Each number is 128 + 32 x the weight over its row's rms, rounded and kept within 0 to 255. Layers, rows and columns count from 0. The size above them is the row's rms in percent of the matrix's.

# layer 10 MLP up, 512x128, rms 0.128, rows 419-511, columns 64-127
size [102  96  85 101 100 103  96 101 105  98  99 102  91  91 101 104  94  97  96 100 101 100 102 102 101  93 103  99 107  94 101  97 101 102 103 107  91 103 100 105  98 106 102  99 103  91 100 106  99 101 110 103 100  93 104 102 106  97  94 100 101  99  94  96  99 113  93  96 103 101  96 103  97  96 103  96 100  91  97 106  99 100  97 100 101 100 122 105 102 105  98  90  97]
[[ 87 178 137 128  77  58 118 187 156 101  95  61 104 131 181 152 135 180 108 149 127 115 155  88 102 136 128 109 102 167 107 169 157 125 108 105  98 152 133  96 144 137 174 180 137 133 156 117 104 153 141 126  89 178 149 138 143 119  99 133 133 126 142 111]
 [134  66 126 146 155 117  39 143 147 130 141 162 197 117  71 101 126 103 113 142 151  16 155 102  95  69  94 140 156 127 155 101  91 152  35 116 119 150 121  86  89 117 113 115  75 109 108 111 175  96 164  98 126 113 153 124 124 128 192 107 141 157 155 118]
 [137 106 132 133 150  89 103 144 102 126 132 130 149 176 126 149  33 156 130  56  86 202 135 134 140 184  94 141 146 135 139 124 175 138 138 128  64 128 142 137 132 134 181 110 163  88 134  96 132 166 139 165 160 101 143 156  67 131 107 144 151  87 127 120]
 [160 144 104 152 115 104  71 156 142 183 144  78 101 124 171  94 146 150 134 120 133 190  74 168  63  86 113 119 136 149 147  82  84 122 125 124 103 141  85 193 127 146 149  86 120 133  68 142 110 131 124 163 132  60 137  54 123 151 119 150 132 172 150 154]
 [102  96 125 137 114  72 117 133 148 111 121 125  94 135  96 141 131 130 180 108 119 103 174 185  76 168 125 135 157 124 113 166 103 183 102  75 127 143 141  95 160 209 117  94 139 149 162  84 134 169 112 134 145  34 173 177 127 104 109 150 125 138 199  40]
 [ 92 157 143 130  71 133 125 138 165 125 148 110 119 118  94 166 129 143 134 117 124  61  88 143 113 121 114 127  94  65 151 120 175 136 130 164 155 126 111 107  85 151  85  95 150  91 125 115 154 104 132 113 152 122 124 156 169 132 125  85 196  65 132  71]
 [109  71  86 130 159 141 118 107 197 118  56 178 138 131 162  89 124 107 143  98  55 117  82 148 145 142 144  76 119 161 107 120 116 130  58 163 157  99 127 102  95  89 168 126  89 105 135 119 173 157 197  86  98 112 130 151 138 132 119  72 123 133  73 136]
 [144 163 123 148 177  76 189 200 141 112 124  74 132  92  95 143  91 206  90 166 196 112 160 128 202 109 150 160 100  99 124 135 149 125  92  93 106 129 167 151  96 142 156 133 151  69 184 115 129  99 113 126 121 114  77 140 111 125 105  72 160 168 106 140]
 [144 112 136 122 140  55 152  60  90 162 134 102 105 104 113 130 114  62  99 168 107 187 147 116 144 104 139 170 135 162 172 123 169 129 134 165  95 166 109 165 144 119 164  90 123  83 124 153 235 144 145 133 140 173 166 144  64  97  94 114  95 164 116  90]
 [105 112 124 114 116 135 170  99 113 156 117 100  98 149 143 162 155 140 152 165 144 107 117  86 135 202  56 139 140  91 122  81 141 125 100  84 110 114 128  97  96 188 150  78 182 100  91 119  99 121 137 117 108 135  71 177 142 126 109 140 175 158 122  66]
 [129 181 122 155 123  79 135 158  78 160 208  94 135 127 115  93  72 184 150 120 181 124 170 135 147 152 169 138 115 139 100 210  59 155  98  99  92 127 188 124 136  74 114 147 178 149 109 129 134 128  86  71 135 127 127  78 101 128 104  85  77 143 127 166]
 [109 173 124 152  95 131 149 156 109 147 192 114 163 113 155 129  84 102 128 196 155 154 140 103 113 190 151 131 201 106 114 114 105 107 112 124 144 109  70 133 112  96 136  99 168 115 118 114 147 174  58  86  60 146 155 159  84 105 151 151 133 129 155 145]
 [ 86 148 113 127 144  85 116 130 102  92 152 114 131 106  84 133  38 184 137 123  77  77 125 127 119 135  85 171 107 189  70 147 133 174 171 170  97  88 167 150 131 126 131 167 128 197 140 161 202  98 152 129 145 105 112  84 129 160 114 119 147  98 100 198]
 [161 113 178 141 135 122 143  97 180  92 102 157 113 178 158 135  96 126 114  64  68 106 127 128 198  74 133 176 104 144 120 123 136 148 143 178 144 111 111 113 106  87 120 141  75 139 101 152 161 172 131 156 119 121 126 115 173 124 143  82 177 134 117 153]
 [168 155 117 105 138 151 180 165 113  66 113 106  70 192 149 122 182 175 147 171 142 149 149 130 134 133  84 176 169 121 132 124 115 178 167 106 139 117 119 115 159 163 129 123 112 104 118 185 125 148  96  70 121  77 162 125 109  89 160 122 152 166 115 124]
 [163 102 109 142 164 126 144 103 147 173 166 119  88 173 129 153 160 146 132 119 165 161 133  89 141 152 139  54  97 121 142 105 164 139 144  67 146 142  99 147 156 159 150 137  64 122  98 175 142  88  93 109  98  98 104 101  87 122 194  96 161 146 142  94]
 [207 117 212 115  90  81 150  96 154 151 157 123 115 111 123 112 153  68 173 107 163 185 101 149 141 159 151 124 109  81 169 125 120  92 100  87 154  69 132  86  32 157 104 155  72 126 156  95 140 147  59 136 151  97 100  64 135 158 115 141  81 109 154 116]
 [147 148  75 169 100 132 126 131  82 101  91 126  88 148 134 106 130 106 127 152 107 153 106  44  66 139  82 126 197  97  87  89  57  66  85 170 117 125 163 133 120 127  69 124  84 168 161  92 116 157  91 132 237 105  99 153 132 135 132 142 178 130 150 141]
 [ 78 101 152 148 114 110 120 148 206 109 142  98 120 130 122 215 112  75 141 122 180 156 109  88 159 183 165 157 145 151 139 137 168 139  75 160 130 107 105 206 126  57 143 127 151 170 152 131 180 110 148 133 108 167 197  74 121 161 154 130 148  92 155 155]
 [131  87 150 120  77  92 171 156 121 181 112 145 131 167 120 160 175 130 157  91 135 125 171 119 117 180  68  95 147 133 120 103 108  82 120 100 152 165 156 142 105 177  73  85 120 160 144 104  54 220 112 100 107 155 163  82 101  94 122  95 103  74 140 135]
 [103 118 118 148 142  91 147  59  99 179 170 112 122 103 133 158  90 131 116  75 119  81  67  30 188  78 108 112 147 118  41 184 132 124 141 116 138 133 124 138 140 169 148 108 137 143 106 110 173 162 180 135 121  92 176 116 151 115 102 161  54 113 138 107]
 [129  88 138 107 159  78 121 121 118 112 136 182 113 206 155  66 135 128  87 172  73 117 163 113 160 158  62 178 158 143  97 126 114 101 117  68 104 206 140 115 134 136 114 108 162 104 121 116 116 154 165  76 146 144 124 158 131 150 119 132 122 111 105 123]
 [129 104 144 114 122 163  89 152 146 161  88 134  94 104 127  83 127 151 113 164 119 160  96 159  91 115 163 237 138 188 170 123 138 139 178 160  75 122  80 103 124 174 109 118 141  85  99 103 193 116 111 159 123  85  98  96 117 149 117 102 174 142  60 139]
 [115 149 133 171 168 123 140 138 153 150 125  74 147 169 108 112 107  95 159 138  89 167  92 148 123 146 145 155 132 128 198 144 126 161 153 155  93 139 171  95 122 119 184 158 125 133  68  77 113  61 140 123 141 103 151 135 101  55 153 148 113  96 162 101]
 [ 95 118 135 157 135 144 103 125 107 132 111 137 162 103 182  91 179 101 129 190 147 100  67 115 163 121  99 124  83 152 148  96 143 101  93 161 154 175 130  64 142 114 172 146 105 144 150 126  87 182 120 137 102 133 128 102 116 166 101 132  45 163 139 135]
 [ 78 112 100 157 141 174 121 118 115 153 156  98 117 169  91 135 142  76 132  69 153 155 166 102 114  59 161 125 121 161 100 150 158 109 122 160 151 107 135 128 111  90 170  82 179 130 131 152 138 148  91  67 129 133  88 160 136 145 124 123 111 116 141 104]
 [ 60 151 152 163 147 117 148 182  96 149 120 110 119  76  95 122  83  95 116 122 156 135 117 128 144 108  96 178  78 129  96 158  88  74 104 149 107 115  93 157  64 128 147  78 133 131 139 175 137 126 158  96  80 153 132 134 138 161 101  97 128 158 109 131]
 [ 67 144 163 148 125 119 111 118  96  89 113 129  52 135 112 101 124 156 135 144 164  95 106 144  90 139  96 165  91  98 189 157 108 115 164 125 100 230 127 114 120 148 105 108 136 176 151 113  99 168 109 180  91 130 157  87 142 125 120 158 138 120 152 108]
 [152 100 120 121 147  81 189 214 118 111 112 122 126 159 188 121 163 134 139 109 151  86 126 190 123 127  66 167 183  82 177 100 143 167  84 110  93 117 102 131 156 109 141 150 129  40 111 138 106 128 125 121 116 104  76  87 186 109 125 140  97 176 144 133]
 [157 146 155  98 116 148 135 149 143 167 176  70 118 158 135 103 167 128  97  88  91 106 141 114 108 155 110 134 142 160  92  65 149  95 125 112 151 184 169  99 136 125 166 139 199  97 146 131 170 173 176  81 176 143 119 117 137 164 113  55 171 134 124  94]
 [113 109 197 124 133 134 140 140 224  96 138  89 160 129 143  95  82 102 168 130  96  91 121  84 175 166 120 122 174 110 140  69 109 146  81 110 127 121 134 153 146  96  65 143  67 149 118 144  85 126 124  86 116 109 116  92 177 113 108 115 131 121 118  75]
 [118 105  83  98 130 146 111 121 153 144 118 107  86 138 113  72 103 112 110  98 155 170 110 101 165 149  91 111 145 156  80 126 191 125 138 123 149 166 159 136 110 105 128  83 125 132  92 104  78 138 187 149 131 147 162 117 145 118 115 129 143 101  98 145]
 [122  96 109 178  85 118 148  36 150 147 228 137 119 154 106  45 108 127 139 191 117 124 102 118 111 108 102 141 102 151 149 115 122 141 125 108 127 167  72 131 111 176 147 125 149 145 145  95 155  90 183 120 129 140 101 157  79 149 138 111 175 153  97  82]
 [103 106 171 122 147 157 188 148 145 155  92 206 128 176 117 197 153 165 150 139 136 124  85 130 147 171 117 129 104 123 161 134 166 100 115 125 127 121 118 171 178 116 103  92 194 140 129 107 129 146 100  79 155 150  92 149 111 142  85  96 148 132 105 124]
 [131  90  51 125 160  72 130 117  78 123 152 145 140 149 186 166 143 159 151  98 152 100 134  70 122 169 110 189  84 140 195  50 114 151 112 133 118  94 171 176 173 173  93 195 158 151 106  99 140 154 128 118 150 196 162  36  96  89  99 104 159 127 104 127]
 [ 67 150 118 139  83 133 129 145 140 139 118 110  90 153 114 114 169  49 147 155 188 136 126 143  93 117 155 171 148 121 119 136 104  89  91  71 148  94  87 167 192 158  87 171 173 120  89 166 121 142 112  93 144 133 133 140 182 148 117 137 213 139 188 117]
 [101 173 149 145 128 128  99 126  75 127 161 192 182 103 167  93  98 136 148 123  74 138 145 147 144 185 132  96 124 120 113 111 119 108  86 144 176 127 135 143 126 124  88 104 102 108 109 175 123 118 137 113 119  61 164 122 111 156 116  95 178 170 172 182]
 [114 146 181 169  77 128 156 111 134 149 151 105 125 118 123 141 138 187 152 158 136 114 103  84 124 133 115 169 153  96 118 128 146  90 104 153 121 141 108 131 123 173 136 109 117 153  93 129  84  79 130 138  99 120 110 173 107  87  85 139 139  94 156 100]
 [176  84 147 143 206  63 117 124 114 137 107  90  43  95 127 145 103 113  73 166 160 112 192 121 121 174  78 124 122 160  87  84 135 164 138 133 144 192 130 196 136 129  55  97  61 219 165 106 133 122  91 128 121 106 118 116 112 162 104 130 132 160 109 101]
 [ 92 181 172  96  98 126 140 116 104 117 128 135 109 173 196 140 124  99 148  70 140 110  98 133 122 175 146  87 107 179 116 143 133  63 152 242 149 137  94 157 116 114 114 115 174 158 116  96  82 113 148 146 161 151 150 159 131 120 113 117  83 120 149 122]
 [159 147 130 122 129 207 125 125 191 147 129 137 139 123 179  87 179 176  95  52 198 108 141 148 158 109 106 101 116 147 158 138 127 100  92 166 103 180 116 146  96 144 117  69 107 138 119 130 135 121 150 123  54 131  60 159 158 127 132 114 163 131  69 145]
 [105 100 126 120  95  92 126  84 115 133  81 137 135 121 108 112  79 123 147  40 175 113 164  56 128 117 159 103 190 141 121 166 161 147 160 157  94 177 115 131 159 185  91 153  48 145 110 146 160  78 129 149 168 110 159 107 165 172 159 109 116 138 136 142]
 [137 188 104  83 111 139 113 154 172 163 139 142 175 138 112 113 158 149  92 125  90 125  74 153 133 128 202 182 117 143 112 132 161 122 152 104  92 145 137  88 155 142  97  92 139 141 150 129 137 107 143 127 137 153 131  71 177 123  85 110 141 153 135 130]
 [115 137 123  97  99  74 166 151 131 120 114 116  77 121 136  53 157  82 137 111  74 114 106 139 103 134 149 153 205 188 160 137 152  82 126 136 174  92 130 157 128 129 155 137 109  91  59 128 163 122 104 129  91 202 135 132 183  75 117 127  85 168 118  86]
 [117 174  97 103 105 133 122 130 150 175 137 117 109 117 102 100 196 123  59  92 116 138 218 112 130 187 114  92 119  85 148  86 119 137 107 128 131 134 133  83 109 133 188 158 149 140 107 151 128  34  98 132 109 146 151 140 143 148  73 116 114 110 168 105]
 [138 120 131 118 129  87  96  81 153 160 143 170 136 187 152 111 135 189 152 152 147  97 103 112 156 162 140 140 125 103  64 120 116 160 108 182  90 115 119 118 178 166 115  90 171 134 113  97 120 165 111 129 142 167 187 151 100 113  72  78  89 163 113 107]
 [190  88 157 104 114 101  95 103 151 238 107  67  68  77 144 113 149  71 125  80 126 131 105 137 167 118 142 143 113 239  74 160 148 139 127 173 130  88  94 110 106 118 125 140 142 133 128 104 146 120  87 130  85 135 135 158 121  99 117 157  63 117 171  87]
 [ 90 108  75 127  83 163 115 107 131 154 141 131  79 148 178 158 224 143 163 115 126 134 140  69  95 101 112 169 192 139  64 105 143 172 148 140 125  92 114 157  58 168 101 108 130 128 114 114  95 139 113 157  94  99 165 148 141  87 139 114 148  97 125 124]
 [ 65 148 120 127  63 142 179 170 116 189 197 163 183 165  73 160 162 160 125  88 130 124 127 147 134 120 157 132 152 141 150 135  97 117 113 115  84 128  63 181 185  82 154  76 144 127  92  95 130 107 149 132 131  67 106 154 105 194 121 185 105 132 149  96]
 [131 111 119 100 163  96 129  79 170 161 120 186 106 151 144 105  77 139 118 174 150 157 121 167  87 129 153 177 126 238 157 124 121 119 146 161 179 154 118 133  96 139 164  58 161  96  93 123 167 148 153 134 158 122  89 114 114  78 130  55 116 151 128 148]
 [129 162 158 170 133 129 181 136 136 109 146 135  79 207 139 121 169 125 104 116  79 129 111 104 127 126 154 171 111 165 134 101 114 132  57 146  78 127 157 134 151 168 152 118 141 113 153 115 185 140 123 140 189 204 118 165 135 114 138 151  95 127 107 102]
 [100 167 149  93 154 204 192 134 119  65  95 171 156 177 106  82 179 156 124 152  89 112 120 137 110 134 117  81 171  94  59 134 159  72  75 123 108 179 124 101 190 165 150 152 136 134 184 138 145 126  89 155  86  90 188  81 133 130 142 103  97 147  99 101]
 [148 151 130 101 169 148 127 122  97 188 101  92 110 178 168 136 103 194 122  91  87 149 170 140  91 162 131 147 130 118 118 164 110 156 131  96 130 160 135 100 112 142 110  97 121 127 130 134  89 155 157  96 179 105 165 168 142 143  91 123 169 165 206 118]
 [135 154 136 146 109 128 151 156 147 125 136 136 139 176  63 165 120 142  99 169 184 110  93 122 168 119 165  81 150 125 175 129 121  95 109  89  71 190  90  88  96 150 119 143 147 151 108 174 118 142  96 186  45  73 146 156 106  86  92 175 134 134 154 109]
 [132 122  99 152 143  60 103 107  93 154 152 134 193 173  93 123 126 171  88  82 137 113  93  64 150 123 129 177 162 152 131 184 101 160 112  96 168 152 177 180 131 155  96 150 156  99  87 134 172 120 164  81  83 150  85 156  84 121 121 106 108 125 176  89]
 [138 158 111 110 126 111 115 134 142 139 173 101 165 126  88 165 126  85 132 150  94 136  93 121 116 195  97 100 176 183 139 119 119 129 122 148 166 156 110  83  95 148 104  74 165 178 143 129  82 108 148  94 127 108 155  36 128 191  78  67 153  84  90 136]
 [120 103 132 100  90 111 124 103 134 134 101  92 159 158 130 117 112 188  47 121  41 105  95 126 131 127 137 138 142 106 107 131  95  85 119 115 160 100 145 216 105 158 125 158 136 134 138 117 116 155 156  17 149 112 138  87 104 128 166 158 162 151 140 119]
 [149 161 146 127 146 114 125 142 175 125 127 146 119  96 145 113 146  98 120 107 101 113 196  45  91  85 129 125 142 146  79  82 135 181 130 115 150  89  86 142 130 163 144 179 123 173 159 110 126 109 128 114 174 122 166 145  78 109 105 138 101 117 126  92]
 [165 143 120 205 123 168 114 188  90 108 165 116 137  89 129  89  88  94 160 136 123  56 144 114 121 141 113 149 128 176 139 187 149 194 121 125  55  86 111 136 127 130 158 128 174  98 115 155 200 178 107 158  66 173 147  95 111 151 146 107 163 141 116 164]
 [103 204 129 153 108 102 165  91 139  92 143 138 100  76  82  97 121  51 122 149 195 157 115  81 156  68 116 139 113 123 116 166 102 145  53  92 155 112 115 145 213 116 155 149 126 134 134 149 130 120 145 138 104  92 114 101  93 116  68 180 102 150 127 185]
 [159 141  76 160 133  94 140 158 152 150 101 125 126 129 142 107 133  71 156 152 135  95 124 124 161 108 105  55 148 140 160 130 109 143 106 146 133 121 126 102 142  53 126  80  72 103 119 106  46  95 167 147 112 156 212 106  88 134 117 172  79  81  71 151]
 [ 83  95 139 165 101 127 190  91 136 156 165 132 131 156 105 172 130 119 111 120 132 192 102 124 173 139 139 137 134  92 109 133 134 180 106 138  91 100 113 113 136 183 180 172 207 148 154 151 123 190 164 166  96 133 147  74 115 158 160 129 120 123  43  90]
 [158 174 111 105 182 133 141 150 100 166  92 128 161 146  79 127 137  77 117  68 135 133 181 138 143 140  69  87 169  95 143 137 198 145 135 161 139 152 140 109 192 116 152 165 114 121  89 112 203 125  80 133 182 147 166 171  83  98  66 113 145 178  59  90]
 [155 103 130 155 139 102 171 181 117 158 167 104 198 137  93 138 132  97 114 182 135 138 131 109 113 135 167 107 141  97 133 142 132 118 162 145  91 124 123 111 102 133 192 124 156 194 112 136 120 167 130 144 144  56 149 122  61 141 119  91  89  93 108 112]
 [104 109  77 151 123 153 114 107 141 139 126 108 130  70 150  92 115  89 114 157  79 110 157 118 134 207 130 117 132  95 101  45  94 127 173 127 129 155 124 111 101 181 130 141 120 152 122  84 152 126 133 193 135 123 129 130  95  97 136 119 140 175 106  95]
 [ 80  83 129  89 141  73  83  79 136 109 146 164 180 122 157  97 167 116  81 110 135 173 172 128 134 195 158 106 148 103 132  78 139 124 129 139 112 154  97 114 143 129 126  96  84 178 190 120 142 119 119 138 105 117 154  95  81  46  85 160  78 133 126 152]
 [117 142 152 140  67  66 123 176 160 128 152  93 112 149 177 128 118 114 138 167 120 185 198  72  84  98 135 167 145 123 155  34 142 173 130 135 103 159 101 142  98 110 129 167 137 144 109 177 128 102 148  79 125 123 163  47 161 153 164 113 139 145 132 132]
 [119 154 113 146  94  97 162 123 121  97 115 159 113 173 135 163 105 143 148 145  77 128 146 147 111 186 105 151 134 132 116  77  66 179 107 146 117 147 140 149 115 125  86 142 130  97  93 153  63 164 126 139 140 133 116 129 157 143 126 136 194 163 170 123]
 [102 173 114 133 135  84 130  74 175 148 170 114 136 150 147 112  86 144 109 149 136 141 136 164 140 216 124  75 156  75 101 151 101 115 184  83 153 140 149  80 124 155 174 112 109 129  78 194 189 147 114 121 132 123 147 203 132 101 162 138 137 199 118  43]
 [132 120 117 146 158  95 165  65 155 156 101 200 144 131 107  26  54 124 138 174 127  90 141 107  90 121  97  79 158 169 118 114 102 120 136 157 148 160 159  65 184 133 162 117 152 125  77 155 204 114 121 142 111 140 130 121 184 101 155  61 150 101 161 111]
 [128 123 135 151 115 133 117  60 105 182 176 144  69 189 143 196 131 116 176 173 187 148 145 173 161 151 181 114 142  77 110 195 110 196 149 143  97 165 146 112 119 142 150 111 109 123 112 136 109 108  95 171 110 170 102 105 150 114  92  94 113 166 115 117]
 [135 114 171 120 133 158 150 132 139 180 109 144 172 104 134 123 149 123  94 174 126 142 132  65 157 131  73 144 157 160  72 182 131 142 119 141  67  79 106 172  68 169 149 154 154 114 173 162 104 107 109  74 128 152 173 140 174 149 117 144 129  92 108 128]
 [112 135 127  99  98 202  71  59  94 145 159 145 106  99 102 146 154 127 120 118 118 175 155 181 127 129 114 118 135 191 160 125 144 176 117 150 178 133 146 127 124 139 165 117 127 191 114  93 100 171  88 114 173 110 174  94 112 146  47  72 131 146 128 140]
 [ 97 132 100 160  57 154 111 138 167 174 126 128  83 145 128 135 105 132 108 143  59  39 124 113 135 102  51 194 157  94 136 107 101  83 128 173 132 187 164  67  59 127  86  86 157 102 141 127 126 136 110 150 123 125 184 159 109  98  87  89 144 138 163 130]
 [133 182 148 150  78 153 105 165 156  81  87 152 104 108 166 168 118  94  78  69  93  80 114 107 124 179 143 145 169 134 122 172 169 140  86 114 115 180 124 182  85 153 168  85  85 145 170 111  77 130 131  91 126 112  79  85 101 134 158 126 128  82  87 173]
 [117 148 130 166 127 113 167 131 152  82  85 169  82 122 172 127  98 137 156 106 136 170 122 117 189 137 160 161 134 165 128 106 162 135 117 137  52 118 107 169  65 140 159 147  77  92 128 158  94 177 208 124  79  79 165 108 142  99  52 154 155 102 123 180]
 [125 190  99  58 153  96 147 139 126  87 153  90 159 115 148 110 114 117 113  79 139 147 143  80  57 126  89 158 147 113  67  82 144 212  47 157 155 143  37 179 133 189 140 101 159  80 102 135 113 144 166 142 137  83 113 195 174 166 113 107  96 143  67  96]
 [112  83 147  98 101  89 101 180 121  81 101 116 159 170 119  94 152  70  84 103  41 108 154 115 137 164 108 122 127 160 163 192 129 110 107 143 147 143 121  96 131 176 133 106 175  93 163 164 147 118 209 162 153 147 153  90 131  72  89 119 168 140 134 116]
 [170 112 101  90 146 121 132 108 186 151 164  88 127 145 151 133 168 144 129 100 157  86 155 102 174 162  62 138 164 184 162 115  99  94  91 169 132  97  82  95 151  73 138 136 102  59 151 129 126 116 125 130 171 142 106 150 138 107 110 147 179 149 149 156]
 [157 152 119 102 139 111 122 112 171 143  73 163 130  63 133 100 147  97 135 122 104 139  88 137 121 110 157 152 146 131 132 197 178 112 123 113 160 103 159 159 104 153 146 141 111 109 161 191 105  83 156  76 142 133  99  95 126  90 103  58 171 105  88 174]
 [ 88  90 113 142 133 162 160 135  78 123 179 162 135 141 109 110 121  75 104 134  99 124 136 146 166 163 152 112 134  93 105 146  86 133  81 161 155 128 124 118  95 115  85 110 121 130 122  68 117 155 120 130 144 161 122 155 151 149  77 146 135 104 133 166]
 [ 45 139 187 139 156 106  96  94  65 104 135  99 150 182 178 115 133 162 129 126 134 195 163 139 170 167 128 138 134 111 163  94 120 117 136 168 112  27  91  99 100 142 127  77 146 182  86 132 145 157 155 138 150 167 181 127 124 145 107 147 128 187 134  70]
 [110 166 172 191  40 110 124 133 168  86 210 115 146 109 130 155 141 116 122 103 140 135  73  88 141  48 121 138 117 145 104 149 177 144 151 169 105 145 124 149 110 174 114 131 121 141 138 140 138 108  90 144 184 113 192 179 101  97 164 143  70  84 139 101]
 [108 124 149 137  92 132 152 114 189 102 103 155 106 142 140 145 133  71  74 155 181 105  93 111 128 119 109  84 125 142 133 147 129 105 132 129  99 129 104 158  97 124 176  72 126 168 167 130 142 173 120 137 134 109 141 106 160 143  63 121 111 148 101  94]
 [130  89 160 154 131  88 152 168 120 121 137 140  96 103  96 146 140 172 108 119 155 163 127 112 103 159  81 130 129 145 171 145 143  90 112 104 118  87 139 128 152  85 147  93 121 131 174 115 146 179 108  84  94 118 155 151 113 167 156 115 164 114 216 124]
 [159 118 143 136 161 129 140 113 108 112 124 134 106 203 152 149 172 123  89 103 116 112 119 166 134 118 168 174 177 140 116 114  62 207 121 126 146 122 129  88 145  77 157  95  78 149 131  46 156 141 122 120 109  65 142 189 149 126  71 132 113 117  99 129]
 [158 129 113 118 118 137 112  76 159  93  47 140 121  91 187 138 119 119 141 133 120 136 148 133 179 107 119 178 210  91  88  94 121 181 137 130 148  80 131 177 142 124 135 139 156 132 130 111 111 137 135 100 128 160 151 143 119 230 145 103 161 150 145 120]
 [176 176 126 156 125 131 105 135 170 156 108  97 108 143 162 156 164 146 137 139 153 149 122 156 147 199  94 132 131 100 172  88 136  91  61 178 113  66 156 143  85 129 140 117 145 122 157 125 114 135 123 109 127 172  79 132 143 129 149 157 124 157 208  55]
 [ 96 120 161 130 111 114 123 128 150  72  80 117 127 179 186 143 207 106 144 156  94 157 166 147 165 133 174  82 192 151 107  94 193 123 147 138 115 131 109 119 119 115 170  98 118  70 114  87 118 180 124 113 207  91 167 120 183 193 126 130 151 134 105 143]
 [100 129 121 106 121  92  96 106 137 152 146 113 134 162 146  95  91  93  98  87 100 155 150 130 178  90 128  72 160  96 114 121 118  94 130 154 147 112  92 130  62 143 123 214 104  85 140 190  87 171 172 112 116 133 124 121 131 167 159 136 149 147 144 148]
 [110 114 125 113  90 102 176 177 149 166 115 169 102 164 122 175 125 148 137 187 157 106  96 137 112 107 104 147 132 147 112 166 141 100 111 120 112 157 112 112 112 103 115 171 162 139 151 136 152  93 154 103 140  20 160 141 163 136 126 114 155 163  83 140]
 [134 207 129 123 115 149 168 116 129 148 111 108 111 104 133 135  79  63 165 149  92 122 158 148 167 133 119  84 128  80 116 126 117 132 136 144 184 163 147 125 150 140 157 177 188 110 119 156 118  78 178  98  79 143 125  58 146  80 168 151 152 166 168  45]
 [131 148 122 129 164 107 147  40 160 110 143 129 127 129 102 116 130 115  94  70 138  96 147 158 170 119 168  84 159 201 149 135 166 151 115 109  76 127 109  78 139 126 119 125 133  91 142 196 129  81 186  98 134 173 115 178 111 177 114 149 120 131 135 118]]